{"norm_place": "pre", "rope_base": 10000.0, "init_std_qkv": 0.0227, "init_std_o": 0.0, "lr": 0.00254, "schedule": "wsd"}
Each number is 128 + 32 x the weight over its row's rms, rounded and kept within 0 to 255. Layers, rows and columns count from 0. The size above them is the row's rms in percent of the matrix's.

# layer 9 MLP gate, 1920x576, rms 0.087, rows 332-355, columns 96-191
size [ 99 102  99 101 101 101  96 100 100  99 100  90  99 102 104  96 101  99 101 100 105 102 101  99]
[[165  89  86  98 144 118 124 104 102 101 164 155  95 112 135 127 161  79 111 149 162 155 109 159 111 138 146 126  71 101 111 160 188 148  95 140 128 138  94  85 119  62 124 136 123  96 139 150 153 135 126 102 104  87  76  99 162 125 102 123 164 210  89 135 137 125 134 119 165 143  87 149 138 142 110 155 134 166 108 125 138 110  97 147 139 135 146  92 122 142 156  89 113 158 124 182]
 [133 198 133  94 159 115  96 100  71 110 130 152 130  81  91 108 111 122 155 134 135 146 150 108 143 125 135  58  97 119 153 157 151 116 128 156 141 155 157  82  59 162 132 104 187 108 173 119 145  74 132 126 138 145 141 105 135 121 156 115 173 115 166 103 129  74 106 168 145 111 142 131 137 141 199 143 147 215 146 111 146 143 130 134  79 137  85  81 175 119  88 135 180 101 121 122]
 [129 140 119  89  82 113 138 127 100 127 130 146  92  94 189 117 137 134 208  66 117 141  87  84 118 125 146 130 166 111 198 109 127 107 112 117 138 106  97 151 159 135 125 144 145  87 148 185 146 158 140 130 145 105 112 150 113 108 162  82 137 151  57 115 151 132 210 150 164 103 123 203 102 104 145 123 118 121 160 104 188 203 149  92 122 119 123 129 114 121 152 169 137 146 136  79]
 [118 161 125 113 103  95 111 127  98 173 125 203  85 117 159  92 167 148 172  77 124 135 116 161 126  38 171 146 127 104 120 108 122 127 120 162  97 135 162 130 114  91 111  89 204 105 128 118 196 145  77 147 178 135 135 107  82  97 157 101  96 110 189  82 148  99 120 154 122 132 165  82 116 156  95 112 142 110  96 118 125 133 118 119 107 117 140 128 127  80 112 102 148 129 121 150]
 [133 170 150 165 142 121 153 164  81 147 166 150 105 112  76 152 138 125 100 162  93 167 175 182 142  81 159 187 115 136 131 148 129 125 134 160 166 168 150 117 126 147 171 179 134 101 167  87 136 128 149  86 147  67 121 121 128 117 119 139  45  68  90 131 139 208 137 111  91 126  52 227 127 165 172 136 156 133 157 105  96  87 137 164 156 133 104  64  87 133 162 131 106 189 115 133]
 [139 106 109 152 153 116 130 112 124 116 114 152 113 105  83 120 172 130 138  75 169 123  84  94 162  97 132 126 125  79 175  89  71 126 110 110 130 153 107 138 112 137 112 176 115 138 193 188  86  70 148 139 165 164 138 149 178  69 113 126 107 135 142  58 170 127 127 160 101 194 147  99 141 109 103 122 117 184 113 176 135 162 156 115 128 130 152 153 126  67 134 178 127 128 143 166]
 [ 97 144 103 159 145 129 156 162 156  69 109 110  91  94 118  91  83  96 127 130 167 114 116 117 144 147 124 154 171 136 163 141  91 115  54 100 139 135  98 101  94  69 136 116 110 122  72  88 153 158 156 161 117 175 144 136 130  75 110 168 121 113 104  82 159  92 106  93  88 126 145 149  84 109 140 124 167 158  85  83 127 156 171 178 153 144 111 133 143 114 118 123 144  83  68 148]
 [130 129 132  96 137  84 131 138 108 136 138 125 148 124  99 102 146  98 136  91 142 173 135 113 129 122 153 141  79 115  88 102 177 118 153 174 158 137  64 127  99  93 146 161 165 106  73 124 134 112 211 159 148 133 142 143 171 119 141 142 170 122 187 127 106 117 130 159 148 126 118 105  89 157 151 155 127  99 147 132 131 159  83 148 105 172 122 131 109 189 124 118 108 142 119 101]
 [169  59 186 146 137  92 109 168 146  94 116  59 121 150 157 109 123 144 124 112  43  43 143 120 146 131 111  85 199 125 141 130 118 129 118 147 127 179 159 138 131 110 137  93 126 117 155 176 122 138 127 137  91 152 132 109  72  97 119 145 157 149 153 153 120 108  89 128 143 122 163 142 174 105 152 135 138 138 128 115 137 120  77 162  84 115 113 116 143 137  95 124 134 170  81 110]
 [131  82  85 160 116 166  86  73 120 147 105  81 209 182  93 166 118 143 104 159 148 214 134 168 154  87 121 179  78  61 122 108 128 213 106  95 165  79  97 170 133 117 119  99 188 152  57 139 102 117 113 116 169 146 107 114 130 125 148 135  76 106 105 124 108 126 105 106 133 140 131 109 188  87  87 165 206 101 156  87 136 164 133 136 112 157 142 138 109 138  89  78 119 137 186 147]
 [134 114 171 157 104 149 174 100 140  68 105  91 152 122 113 124 158 156 129 130  95  91 145 135 130 161 173  84 135 123  99 125 120 209 101 115 167  93 140 124 117 115  87 132 113  77 111 162 159  99 113 102 149 141 143 146 114 116  73 228 159 170  98  62 146  89  79 151 115 123 125 182 111 128 104  79 109 148 140 151 164 203 111 128 158 128 134 145 148 141 123 174 135 160 105 122]
 [109 131 149 160 127  62 161 143 126 155 163 130 123 121 179 190  73  96 139 114 149 151 149  97  97 158  94  89 179 131 180 152 120  79 173 166  93 203  96 110 136 118 153 161  79  95  80 147 109 151 109 132 209 158 118 121 113 103 167 145 139 156 136  34 180 114 150 126 149 159 132 139  50 143 138 141 145 129 146 104 166  74 110 130 130 142 138 121 156  57 109 112 143 139 133 155]
 [132 106 111 129 137  84 132 131  89 148 194 183 118 146 143 170 168 112 133  90 134 129 109  89  89 111 108 128 110 123 162 100 109 144 118 148 110  84 197 185 154  81 119 119 127  90 119  88 123  69 114  78 165 177 128 118 122 166  97 114  88 126 117  60  97 142  95 111 125 137 121 142 146 135  84 118  59 135 101 174  92 166 100 156 108 139 176 127 144  78 154  89 187 140  64 137]
 [ 97 121 113 146 112 109 154 127 112 139 139 104 153  98 134 127 118 152 166 115 104 102 100 136 145  89 112  73 164  64 180 133  71 112  98 173  90 174 133 120 129 171 161 126 122 141  79 111 130  85 171  97  96 120 187 105 110 114 149 101 117 138 137 122 120 184 124 121 169 147 159 147 225 104 168 132 147 148 112 158 122 140 170 180 126 148 113 110 118 171  39 121  77 114 114 127]
 [124 131 127 198 171 156 137  91 103 105 146 165 137  90 152 121 120 140 102 114 143 134 115 147  84 171 157 121 104 154 189 135 106 122  68  96 113 131 138 127  50 129 162 131 135 105 168 126  89 110 145 101  65 125 102  85  63 169 106 140 167 115 147 155  90 137 130 153 156  82 154 161 162 152 123 137 139 154 183 200 102 118 180 156  74 116 138  54  90 207 128 135 144 128  89 160]
 [ 64 129 117 147  98 171 160 166 122 187 156 124 105 131 180  91  99 145 136 111 106  72 158 111 122 102  65  87  76 137 118 110 104 116 183 184 106 134 106  88 166 105 179  77 163 113 117  81  82 124  97 129  80 127  86 118 120 136  96 162 161 112  90 117 177 138 125 143 137 126 137 165 143 106 150 122 120 157  88 152 104 114 131 116 122 125 130 110  96 170  61 118 122 123  59 134]
 [144  88  96 118 180 146  95 152 131 155  84  20 112  78 113  97 207 176 132 129 129 137 150 123 115 169  90 111 142 113 131 118 162 149 208 101 115 112 117 136 179 126 134 153 136  82 130 116 150 136  79 161 106 150 169 147 130  92 151  55 107 145  74  64 147 141  88 162 120 149 105 141 128  86 149 124 187 101 174  89 153 102 107 195 131  98 158 122 110 144 118 143 122  84 101 137]
 [131 108 120 100  47 175 183 121 146  68 131 136 123 161 106 145 166  89 101 121 130 172 131 117 115 127 124 106 109  74  86  76  99  87 141 191 168 113 149 163 103 159 151 115 175 128 109 122 146 101 107 142  78 140  82 151 133  62 146 137 113 132 135  92 116 140 123 119 119 142 105  18 179  70 142  12  95 116 128  92 168 166 179  96 164 118 173 117 159 103 139  91 133  94  91 146]
 [172 105 115 172 139 129 162 150 133  91  76 138 110 168  88  79 132 121 180 109 153 119  96 120 154 105 220 138 156 136  90  74 130 141 155 119 146 180 170 105 151 188 166 101 155  91 104 160 146 129 147 177 128 157 146 174  76 114 103  99 102 152 147 157 118 180 127 130 194 154 135 153  98 171 194 145 110  79 116 102  81 127 119 128 146 166 137  67 119 120  83 111 119 100 106 119]
 [146 197 116  93 209 160 102 127 190 138 132 171 155  98 124 110 107 113 124 150 101 142 140  81 128 112 133 162  90 170  73  83 135  94  60 199 164 143 119 124 125 115  95  86  89 135 151 115 120  84 140 188 150 180 126 126 143 139 116 156  40 122 124 134 106 105 131 147 170 152 148 104 152 138 102 104 140 123 177 118 175 158 115  99 173 118 144 153 138 152  96  77 120 101 117  80]
 [144 125 141 157  91  45  74 171 185 124 136  82  93 111 119 152 148 180  92  85  97 101  59 127  26  82 121 114 126 112 196  40  72 102 149  96 100 117 113   1 124 108 150 113 118 126 152 177 104 152 113 134 177 105 136  94 106 112 176 129 132 118  88 124 148 107 126 136 137 127 118  76 176 116 108 169 136 125 113  97 132 161 134 121 116 139 140 110 136 176  93 107  73 120 168 105]
 [166 121 126  95  60  90 189 159 130 106 169  91 142 190 166  98 100 116  87 122  73  83  62 140 162 165 135 143  71  94 104  81 121 173  90  95 128 164  78  79 131 145 151 101 158 151 139 123 111 155  80 109 110  86 171 116 150 117  74 146 125  62 116 117 112 116 150 159 115 100 113 144  82  67 184 109  70 123 194 120 149 172 100 104 147 116  90  95 157 184 172 123 133 143 188 106]
 [ 83 128 174 125 103 159 124 151 116  91 126 115 100  75 141 166 141 120 120 140 105  88  93 156 153 155  99 155 133 152 136 158 116 147 115  54  69 143 158 122  99 151 132 118  95 187 141 122  92 123  95 111  76 123  60 136 170 115 148  66  87 131  90  90 144 196  86 141 160 109 183  74  65  90 131 104  85 126 125 153 129 110 154 172 135 145  89 109 146  99 114  95 103 128 158 184]
 [107 163 175 111  93 162 123 125 168 122 118 134 129  82  71 105 102 197  98 160  95 154 156 122 110 105 157 135 122  95 126 118 207 107 117 127 215 118 142 124 109 118 190 155 172 102  82 129 152 179 105  74 142 139  46 165  96 111 192  98  91 159 141 140  89 149 160 115  92 149 133 159 160 132 120 163 122 104 138 130  14 116  77 155 169  88  89 156 119 201  47 152 154 106  41 153]]
# layer 9 MLP up, 1920x576, rms 0.0924, rows 332-355, columns 96-191
size [100 106 106 104  99  99 101  97 100  97  99  94  99 106  98  95 102  96 103 101 101  99 105 103]
[[116 140 115  84 130 142 107 143  83 151  60  85 107  96 130  85 119 138  76 142 139 109 151 147 161 142 142 125 116 185 117 121 100  96 179 145 146  87 190  98 143 113 133 133 142  73 151 108 138 143  35  91 161 139 135  79 114 167 147 110 181  62 184 146 104 146 145 129  91 159 126 123 109  89 174 173 103 128 147 111  99 105 117  80 114 111 142  90 155  98 122 153 146 159 146 142]
 [100 100 159 110 110 126 188 149 158 122 151 114 140  82 111 104 120 116 116 138 162 111 190 156 146 198 131 146 114 116 127 105 167 139  92  88 175 147 191 161 164 110 148 154 136 137 112  98 225 108 131 121 176  69 158 192 153 196 172 139 132 166  82  93 159 117 102  91 160  76 167 138 147  96 166 138 127 100 118 150 152 108 116  69 197 124 173 126 103 180 179  77 115 125 129 112]
 [117 192 104 129 123 129 120  91 148 165 167 163 159 142 138  86 135 162  93 129  70 110 116  77 114 137 128 129 120 115  90 132 131 100 145 196 140 137 151 162 125 132 178  65 130 109 113  98 104 162 167  83 126 120 175 133 142 102 153 101  93  79 111 142 136 126 145  69  71 125 167 102  73 104 155 111 161 128 106 141  97 168 126 155 158 116 136 129  89 162 135 111 164 137 138  89]
 [128 137 128 102 124 146 174 118 109 105  75  75  97 128 157 103  46 133 126  97 131  76 131 105 148 111  91 120 174  59 121  78 121  92 134 136 221 121  83 152 131 114 146 120  80 140 153  94 101 186  85 114 155  94  97 131 152  95 100 120  87 123  54  75  97 202  89 119 119 176 146 111  98  98 135 179 144 137 144  86  82 119 105 136 122 136 153 123 114  65  54 128  74 233 134 132]
 [115  71  98 114 131  94  96 128 160 172 180 201 168 183 124 138 108 108 107 167 140 156 131 141 136 134 124 126 189  96 117 133  71 124 137 109 112 189 130 127 150  64 157 157  86 121 139  82 109  87 103 125  95 125  85 113 145 121 118 111 154 102  95 161 110 127  91 159 154 131 135 159 163 152  96 145  98 168 105 157  72 101 199  79  96  79 151  96 119 130 122  72 112 153 177 120]
 [141 153 157 128 130 104  95 168 107 156 139 153  93 113 184 158 135 124 120  78 200 147 164 153 119 185  99  78 166 104  75 157  45 128 146 132 141 144 108 112  94 138 121  69 102 115  93 113  86 131 138 155  95 142 117 125 122 129 144 119  81 166 107 139 132 174 178 141  92 108 172  90 134 164  69 138 158 114  92 116 131 100 145 131 191 119 140 124 171 102 128 134  88 200 118 120]
 [115  97 139 174 132 138 115 174 176 132 159 135  84 110 122 163 168 153  99 114 183 149 128 147 157 149 146 157 152 143 139  82 118 123 108  82 172 142 121 163 151 124 131 134 129  96 157 129 122 111 149 134 133 124 137 110 108 124 122 158 134 154 141 125 147  89  82 171 140 104 142 152 150  92 175 191 104 192  51 166 142 155 170 176 112 152 120 146 174 157  95 143 128 160 119 162]
 [122  84 141  96 119  83 100  58 146  82 116 154 134 102 144 128  66 140 138  91  72 116 160 130 113 181 140 119  75 151 137 135 113 177 153 140 147 117 165 123 134  79 127 148 116 105 135 109 114 178 125 145 129 158 162 123 106 167 127 139 118 161 119 125 110  74  53 164  96 163 107  97 107 132 120 178 132 140  82 163 137 120  88 161 132 162 136  95 119 181 127 132 117 119 119 111]
 [163 114 158  96 129 187 164 127  75  61 142 146 105 136 140 172 112 180 118 147 129 182 140  95 153 154 171 141 180  91 105 231 154  82  87 132  87 110 142 155 115 137 155 144  79 135 112 140 131 145  91 156 115  85 132 154 154  94 109 182 138  46 137 115 159 112 128 131 102 130  92  88 143 115  98  91 108 121 144 185  56 104 119 158 117 164 115 161 129 119 139 151 155  55 123 105]
 [123 125 162 139 162 135 141 127 153 157 144 148  80 140 135 177 118 133 210  87 121  80 122 158 144 100  81 113 162  83 124 127 112 116  52  88 141 142  69 130 127 140  97 199 179  51 139  99 158 123 147 141 123 150 113 124  95 140 116  89 146  93 101 122  88 132 156 144 136 145  96  97  44 113 157 150 138 150  67 183 181 163 106  94 131  54 154  79 165 163  98 145  85 150 157 133]
 [179  95 135 121  91 101 149 148  93 100 164 166 151  94 121  91  77 127 120 161  74 161 144 137  91 145 157 151 126 142  46 135 135 158 138 143 135  92 141 121  79 161 171 110  11 144 128 170 106 126 111 144 170 143 100 159 153 122 114 132 141 154 119 128 145 151  88 142 141 123 118 130 119 187 115  77 150 140  94  99 166 130 124 168 182 165 126 108 145 140  96 146 124  98  42 133]
 [152 172 179 130  75 164 101  54 112 140 156 224 123  48 113 102 186  88 125 154 110 119 121 186 138  82 138  95 133 154 167 100 150 141 174  82 115 109 106 144 134 181  86 133 132 144 108 137 130  88 105 101 121 131 137 160 149 175 118 108 160 188  97 118 131  80  92 168  86  79 121 130 133 141 207 112 123  82  90 115 122 188 177 144 139  57 173 134 152 136 125 144 148 165 139 167]
 [159 147 107 139 127 107 159 154  61 131 110 163 172 121 144 155 126 150  73 136 130 192  78 136 130  77  58 158 119  66 151 102  94 170 157 111 101 136 144 200 140 111 175 142 189 130 160 130 177  80 131 135 162 152 133 135 137  96 141 113 108 103 143 131 121 144 101 152 108  96  79 132 130 128 163 138 133  67 118 151 129 120 195 140 123  84 158  87 131 128 164  80 143 140 119 141]
 [103 137 117 143  41 106 192 144  92 158 166 113 205 153 118  94 103 163 112 103 139 118 168 122 118 149 134 119 138  90 146 145 100  96  82  77 101 148 175 147  76 139  98  92 170  92  79 164  89  94  92 125 117 107  78 110 107 167 145 149 103 135 228 169 188 130 103  92 157 110 153 166 146 101 141 129  87 101  95 125 144 205 155 154 129 100 119  89  90 149 150 156 148 149 151  78]
 [117  99 166 112 177 172 135 135 109  94 114 172  73 107 114 153 194 152 112 129 174  72  12 135 147 169 121 130  71  83  53 105 109  91 159 101 122 143 136 135 206 133 149 113 113 155 118 165 105 144 139  90 187 172 112 111 117 138 106 140 117 175 192 127 100  72 112 127 133 136  96 131  78 131 152 187 131  92 103  57  77  99  70 119 128 118 155 121  97 116 136 153 166 154 164  84]
 [133 141 144 115 124 150 145  98 104 121 127 135 156 156 123 142 120 125  75 134 135 151  62 116 131  93  74 138 183  89 123 121 107 110 164 146 159 155 109 148 177 134 210 131 129 109 131 154 127 136 103 123 123 115 102 157 166 112  92 128  86 181  79 115  98 163 112 110 136 125 120  94 147 141 119 130 157 118  92 155  84 103 165 182  67 112 112 157  84  70 123 159 189 128 128  88]
 [135  55 167 127  92 146 165 135 149 129 159 136 151 170 127 117  93 156 132 113 123 130 131  92 185 130 140 172  42 172 106 134 121 156  58 146 119  91 153 133 133 116 140 156 126 117 132  79 144 134 162  95 140 146 110 107  65 189 131  86 167 146 132 142 112 186 156 110 105 129 129  69  83 126  91 161 128 153 169 130 119 118 125 137  83 122 116 154 135  98 150 191 121 122 170 140]
 [ 79 138  80 143 160 114 147 141 102 145  99 141 135 160 150  89 124 175 197 143 129 172 187  69 178  65 141 159 142 123 174  73 110 146 115  99 155 154 133 134 192 174 138  82 156 124  75 104 101 143 218  99 123  81 106 130 137 134 153 117 183 161 207  86 103 131 135 114 137 151 103 131 138 125 195 192 100 146 159 127 144 114 111 159 129  89  75 153  33 159 162 120  41 156 106 106]
 [196 153 164 123 116 120 100 118 116 155 118 102 131 156 149 152  75 154  98 142 109 135 126 111 123  47 100 101 133 141 140 106 144 127 144 100 117 104  85 108 100  50 117 191 120 139  75 122 166 181 140  62 123 162 121 107  87 165 156 159 157  90 102 192 134 141 142  92  98 113  98 204 142  77 140  67 183 152 150  65 182 146 170 140  29 126 124 162 177 136 135 110 168 102  68 151]
 [144 119  52  99 123 120 143 108 129 132 153 140 108 140  98 115 113 161  75 128 101 135  93 162 130  74 131 116 164 148  97 143 176 150 133 110 129 183 136 183 115  83  90 100 152  74 152  42 126  78 181 144 208 137  98 108 154  89 108  97 152 112 145 167 137 207 120 127 127  96 168 134 112 105 121 117 105 166 135 199 159 115 145 132 181 133 104 142  68 193 123 113  73 191 172 170]
 [110 116 136 106 124 150 135 167 125  87 160 153 117 120  91 178 136 127 178 145  87 138  98 135  81 121 124 131  85 153 153 194 123 156 160  96 137 109  51  80  76 145  95 129 111 164 106  88 107 161 139 142  86 118 210 129 183 125 111 131 178  96 169  77 153 178 143 182 167 179  64 158 119  73 113 181 193  82 134 129 162 117  81 162  94  92  74 136  87 123 152 165 112  84 106 136]
 [157 107 159 163 169 147 131  91 146 160 108 124 177 148 151 146 106 107 162 156 131 132 111 168 169 101  96 118 111 107  69 108  90 129 142 147  88 103 112 125 178 170 144 152 163 124 151 116 191  97 110 124 117 115 123 118  86 143 139 129 103  56 194 115 149 170 125 108 138  78  97  98 100  93 177 106  95 131 128  62 138  91 109 126 116  81 180 135  77 210 129 134 208  98 185  95]
 [141 128 142 135 112 122 138 113 127 158  87 107 105 180 173 134 130 104 143  70 196 108 169  97 115 113 174 139 173 116 159 113 143  95  62 114  67 110 116 171  91  75  50  90 129 119 138 164 105 121 137  71 101 114  98 134  81  72 134 109 123 124  91 126 109 170 116 101  65 116 111 101 117 165 160 148 143 109 140  83 140 105 122 114 147  60 156 132 108 113 143 122 149 163 126  74]
 [162 127 121 138 118 107 127 148  84  96 145 151 147 108 140 103  84 164 113 107 175 167 121 112 152 189 142 118  99 158  99 138 141 113 143  88 148  92 165 142 126 183 134 136 140 111  80 124 159  78  90 119 168 135 115 147 122 123 125 116 135 175 138 155 149 128 171 129 163 186 115 171 166 102 162 122 145 171 107  53 162  87 129 120  80 145  88 109  76 133  92 143  23 164  81 138]]
# layer 9 MLP down (transposed), 1920x576, rms 0.0697, rows 332-355, columns 96-191
size [102 106 105 103 102  95  98  94  99  98 100  97  94 106  97  95 100  97 106 104 102 103 104 100]
[[144  99 106 143 109 119  99 180 133 122 155 130 130 102 107 143 126 119 126 114 156 116  98 142 137 160  48  24 147 139 172 159 135 125 109 143 154 130 125 163 121 104  80 189 156 117  93 126 139 103  60  78 125  70  99 130 140 136 199 159  72  71 138 108 124  85 114 117 148 159 137 113 163  65 127 134 161 133 122 168 101 132  76  84 116 117 118 134 101 121 162  60 125  98 130 103]
 [138 108 189 121 118 150 179 110 136 178 169  89 155 105 121  67 128 140 108 146 136 150  74 148 199 118 166  64 144  67 113 147 133 134 141 145 162 166 149 170 139  95 138 141 151  79 174 157 166 178  81 112 145 119 131 115 168 133 179 173 157 158 124 131 134  98 176 145 176  89 170  76 113 100 106 147 132 126 156 141 156 132  92 143 171 195 141  54 105 129 141 122 121 160 168 143]
 [114 122  74 133  89  87  58 131 159 166  89  63 176 121  89 131  84 129 128 196 104 160 183 143 137 107 123 111  89 179 119 106 137 124 166 198 122  75  73 110 118 162 107 140 124  71 137 132 144 150 156  73 170 148 168 163 141 114  88 158  80 139 155 165 170 116 150 109  97 142 189 117 118 141 130 140 116 146 138 229 129  60 157 107 145 146 173 105  63 155 171 154 117 104  72 134]
 [ 72 107 124 135 126  94 103  97 108 124 117 113 169 159 158 173 128 134  97 156 157 147 161 162 156 141 143 180 130 150 149 161 109  88  88  66 114 158 123 176  99 158 159 175  80 108 150 139 162 160  93 123  68 160  87 180 139 164  58 129 147  67 119 130 192 136  46  60 129 165 207 158 142 133 110 178 194  87 125 105  95 125 181 122 153  81  71 116 100 119 131 162 108 134 186 149]
 [132 151 131 186 169 122 107 113  75  93 181 100  84 179 153 108 145  94 150 168 117 188 107  63 107 139 118 168 153 138 142 159 138  99 159  95 132 119 122 145  47 138 156 154  74 125 130 172 115 179 159 148  73 127 156  92 151 126 167 149 108 131 174 174 102 128 170 167 127  79 119 133 105 116 129 116 165  91 155 115 156 111 136 122 154 135 156 121 158  67  94 112  76 144 120 116]
 [129 101 116 128 120 144 161 128 147 108  85 177 176  82 138  99 110 140 199 134  74  68  94 145 104 187 131 110 140 123 111 167  98 100 165 111 112  95 162 141  96 118 190 140 111 165 157 124 131 118 144 182  90  99 144 196  63 131 141 118 134 121 100 147 166 179 124 149 148 155 171 111 128 135 127  80 173 134 111 128 106 159 113 113  83 122 129 170 129 198 120 160 108 155 123 131]
 [156 114 132  99 149 101 129 156 118 175 231 185 152 125 112  90  86 122 145 201 131  89 150  72 138 121 140 178  53 154 134 137 112 120 113  95  86 114 142 118 136  51 105  95  76 137 109 150  64 211 152 125 184 165 111  82 118 126 171 148 145 120 131 143 143 146 135 117 102 181 120 121  91 186 100 164 122 187 138 130  67 120 143 135 122  94  84 116 129 134 137 123 105 161 147 175]
 [ 74 141  96  93 161  98 106 131 120 117 103 126 139 198 131 131 144 154 135 117 118  92 109 184 118 176 218 138 139 143 121 157  94  95 125 111 122  81 122 135 131  87 117 149 100 102 138  87 160 127  84 102 111  94 137 124 145 145  79 137 186 131 132 110 126 147 115 111 114 116 176 152  68 157 155 133 161 199 156 108  88 141 141  94 172  54 124  92 119 137 144 142 136 154 106 126]
 [179 101 160 108 144 121 126 129 124 180 125 103  65 123 181 110 102 172 141 142 144 159 181 106 127  89  57 118 118 145 102 114 135 205 161 122 132  97 128 120 103 138 207 140 111  93 143 145 148 121 105 136 136 118 111 179  94  97 162  84 218 136 147 118 142  83 129 134 177 158  94 122 116 102 152 166 196  99 146 148 156 118 135 138 159  83 132 128 135 195  84 148 142 112  71 106]
 [ 97 136 164 148 153 168  88 110  95 111 153 177 148 176 198 177 156 150 233  94 136 143 157 137 136 113 133 101  86  95 132 154  82 204 146  81 113 124 130 203 148 140 102 136 165 147  91 142 134 173 152 166 161 129 149 112 162 158 114 121 169  98 148 156 151  85 128 126 144 161 133 140  72 118  89 125  90 120 132 151 150 123  93  89 141 179  90 144 129 143  73 119 147 158  59 142]
 [111 118 120 111 135 176  64 151  96  95 153 129 147 105 186 136 193 110 148 166 133 117 111 122 129 125 135 101 122  69 149 171  93 109 104 120 114 131  89  81  53  81  48  72 108 141 108  83 122 129 160 156 142  94 120 145  44 117 114 138 180 145 213 132 129 139 196 155 121  64  63 123 114 141 154  93 126 163 119  95 123 155  97  76 158 123 158  84 119 152 184 101 168 142 136 124]
 [131 176 125  96 111 141 127  87 111 113 136 161 130  93 141  83 114 142  94 185 111 174 204 146 140 100 132 170 155  97  96 151 174 115 161 131 150 106 142 111 146  91 119  86 146 142 198 117 109 156 159  83  98 155 142 142 131 124  78  99 158 105  80 100 127  93 147 183 175  86  88 203  99 130 162 143 111  82  94 173 145 187 158 127 119 119 123 109 162 125 178  99 149 118 163 167]
 [112 135 175 162  97 153  89 156 127 115  93 130 156  91 118 126 154 124 115 145 137 154 141  71 111 151 167  99 182 101  98 115 114  82 172 150 147 119 165 102 105 166 104 119 144 177 124 170  93  91 103  67 129  81  97 100  93 115 150 111 110  84 170  93 102 135 139 121  74 126 132 129 195 135  65 144 105 107 172 157  80 109 122 223 117 118 184 171  83  61 192 130 189 111 136 154]
 [144 159  76 154 147  95 165 113 138 157 145 121 140  98 158 165 131 108 102  49  92 106 104 143 168 134 175 121  87 136 168 215 133 183 167 104 126  92 103 158 164 154 167 172 152 111  91 105 121  76 166 123 141 129 118  95 141 158 152 121 114 166 116 139 129  81 135 153 164  93 136 197 155 127 126 132 124  95 107 109 123 123  59 143 135  65 136  59 159 115 157 188  77 139 204 159]
 [174 142 134  94 114 145 132 162 157 185 118 172 106  76 131 139 140 119 136  98 138 138 185 174 105 123 144 198 150  94 165 124 167 113 123 133 121 182 127 121 115  94 200  92 138 190 176  56 112 135  41 186 147 171 149 143 106 177 142 169  46 159 111 107 145 177 124  87 140  86 125 154 130 132 123 145 124  98  93  90 136 138 168 128 138 108  72 118 143 107 153 112   9 107 148 183]
 [ 89 160 140  95  91 140 133  79 107 123 101 102 186 164 111 107 181  98 131 140  72  72 151 102 107 115  95  88  44 119  98 104 124 117 118 136 133 160 188 166  80 120  49 109  95 107 121 137 100 120 137 108 168  96 108 158 124 151 162 106 104 142 143  92 109 131 136 105 139 157 141  67  76 143 117 125 107 174 158 119 144 126 136 127  81 125 111 179 168 133 115 106  88 155  88  94]
 [135 120 115 131  78 135 189 129 155 116 136 117 145 107 108 136 101 137  91 150 152 113 149 139 177 146 119  58 100 105  99 116 128 161 186 170 100 120 120 142  93  87 168 174 150 149 158 102 103  90 181 111 137 126 135 195 103 125 135 149 119 150  94 134 154 163 123 131  88  74 155 128 106 128 126 179 170 108 114 141 141 103 150 163 123  89 141 199  63  93 138 138  86  97 173 169]
 [106 120 159 114 109 113 142 152 155 113 162 122 135 124 129 157 110 119 113 140 147 114  76  96 159 104 158 151  92 138  97 145 187 148 100 142 156 124 146 161 143  74 135 173 148 112 114 107 162 142  82  95 113  95 133  69 160  94  83 109 137  93 112 170 158  76  98 149 102 150 190 108  70 148 129  72 138 115  62 122 165 166  96 142 123 149 154 107 135 156 128 118 141 137 164 126]
 [ 75  93  89 131 127 120 142 146 122 118 155 147 105 134 170 106 103 117 136 114 180 138 120  85 163  88 122 125 155  73 142  82  86  97 132 145 144 129 144 135 154 111  59 152 126 106 102  88 140 140 120 113 162 136 118 153 217 125  84 169 123 146 146  99  71 105 152 145 164 125 158 145 114 108 118 103  82  93  95 132 169 121 196  77  80 145 135 165 140  84 175 161 126 128 139 155]
 [166 158 153  92 151 100 139 132 158  99  19 109 133 116  76 140 136 102 122 121 121  93  90 168 124  84  94  72 150 182 121 140  78 120 151 135 122 102 160 162 121 163  54 119 151 104 172  93 125 181 125 161 168 169  87 143 121 207 140 112 134 152 154 105 125 138 168 151  93 101 164 158  94 116 196 160 130 129 194 140 141 153 116 152 111  96 100 157 140 140  61 147 157  97 154 156]
 [126 160 108 106  79 143 129 160 167  93 153 118 152 189 106 145 141 115 118 111 155 141 128 153 133 193 111 132 116  97 162 137  87 146 139 130 105 149 153  87 151 123 125 131  57  86 141 116  60 220  88 166 151 133 138 143 112 146 115 157 142  81  67 132 181 191 164 147  86 139 126 152 117  96 151 122 141 139 137  58 150 127 147  92 125 120 104 195 143 136 169 165  86 146 253 171]
 [139 150 132 150 119 165 192  91 151 128 114 135 111 108 124 101 134  90 139 106  90 131 149  80 169 221 131 166 122 148  46 204 115  56  83 128  90 131 135 129 146 160 156 155 140 134 152 113 127 101 123 113  85 129  86 116 149 124 160 159 136 156  87 144 130 145 132 184  84 109  74  85 143 168 140 140 161 172 135 116  95 186  85 136 115 141 137 133 117 161 108 189 148  62 133  84]
 [ 99  71 136 128 138 149 137 153 154 174 121 126  73 160  93 130 161 153  83 130 109  96 135 114 135 134 107 112 156 159 132 130 194 109 100 137  99  92 186 124 154 118 126 132 129 116 143 117 121 149 109  96 143 127  81  85 142 145 168 132 141  94 111 170 110 128 139  98 108  81 130 144  97 120 113 136 172 107 111 113 155 114  57  95 133 100 131 116 120 120 130 155 206  76 145  78]
 [130 157  86  94 142 129 135  89 167 121 110 191 174  70 168 128 128 165 136 124 106  91  99  85 139 179 105 133 101 141 101  98 101  93 123 152 155 185 112 135  81 120 141 179 191 147 158 108 117 102 174 135 152 224  70 119 126 126 162  46 123 119 119 124 148 143  84 148 131  84 120 104 114  22 136 122 127  85 135 104 160 148 115  81  81 136 131 157 146 131 112  55 161 103 166 110]]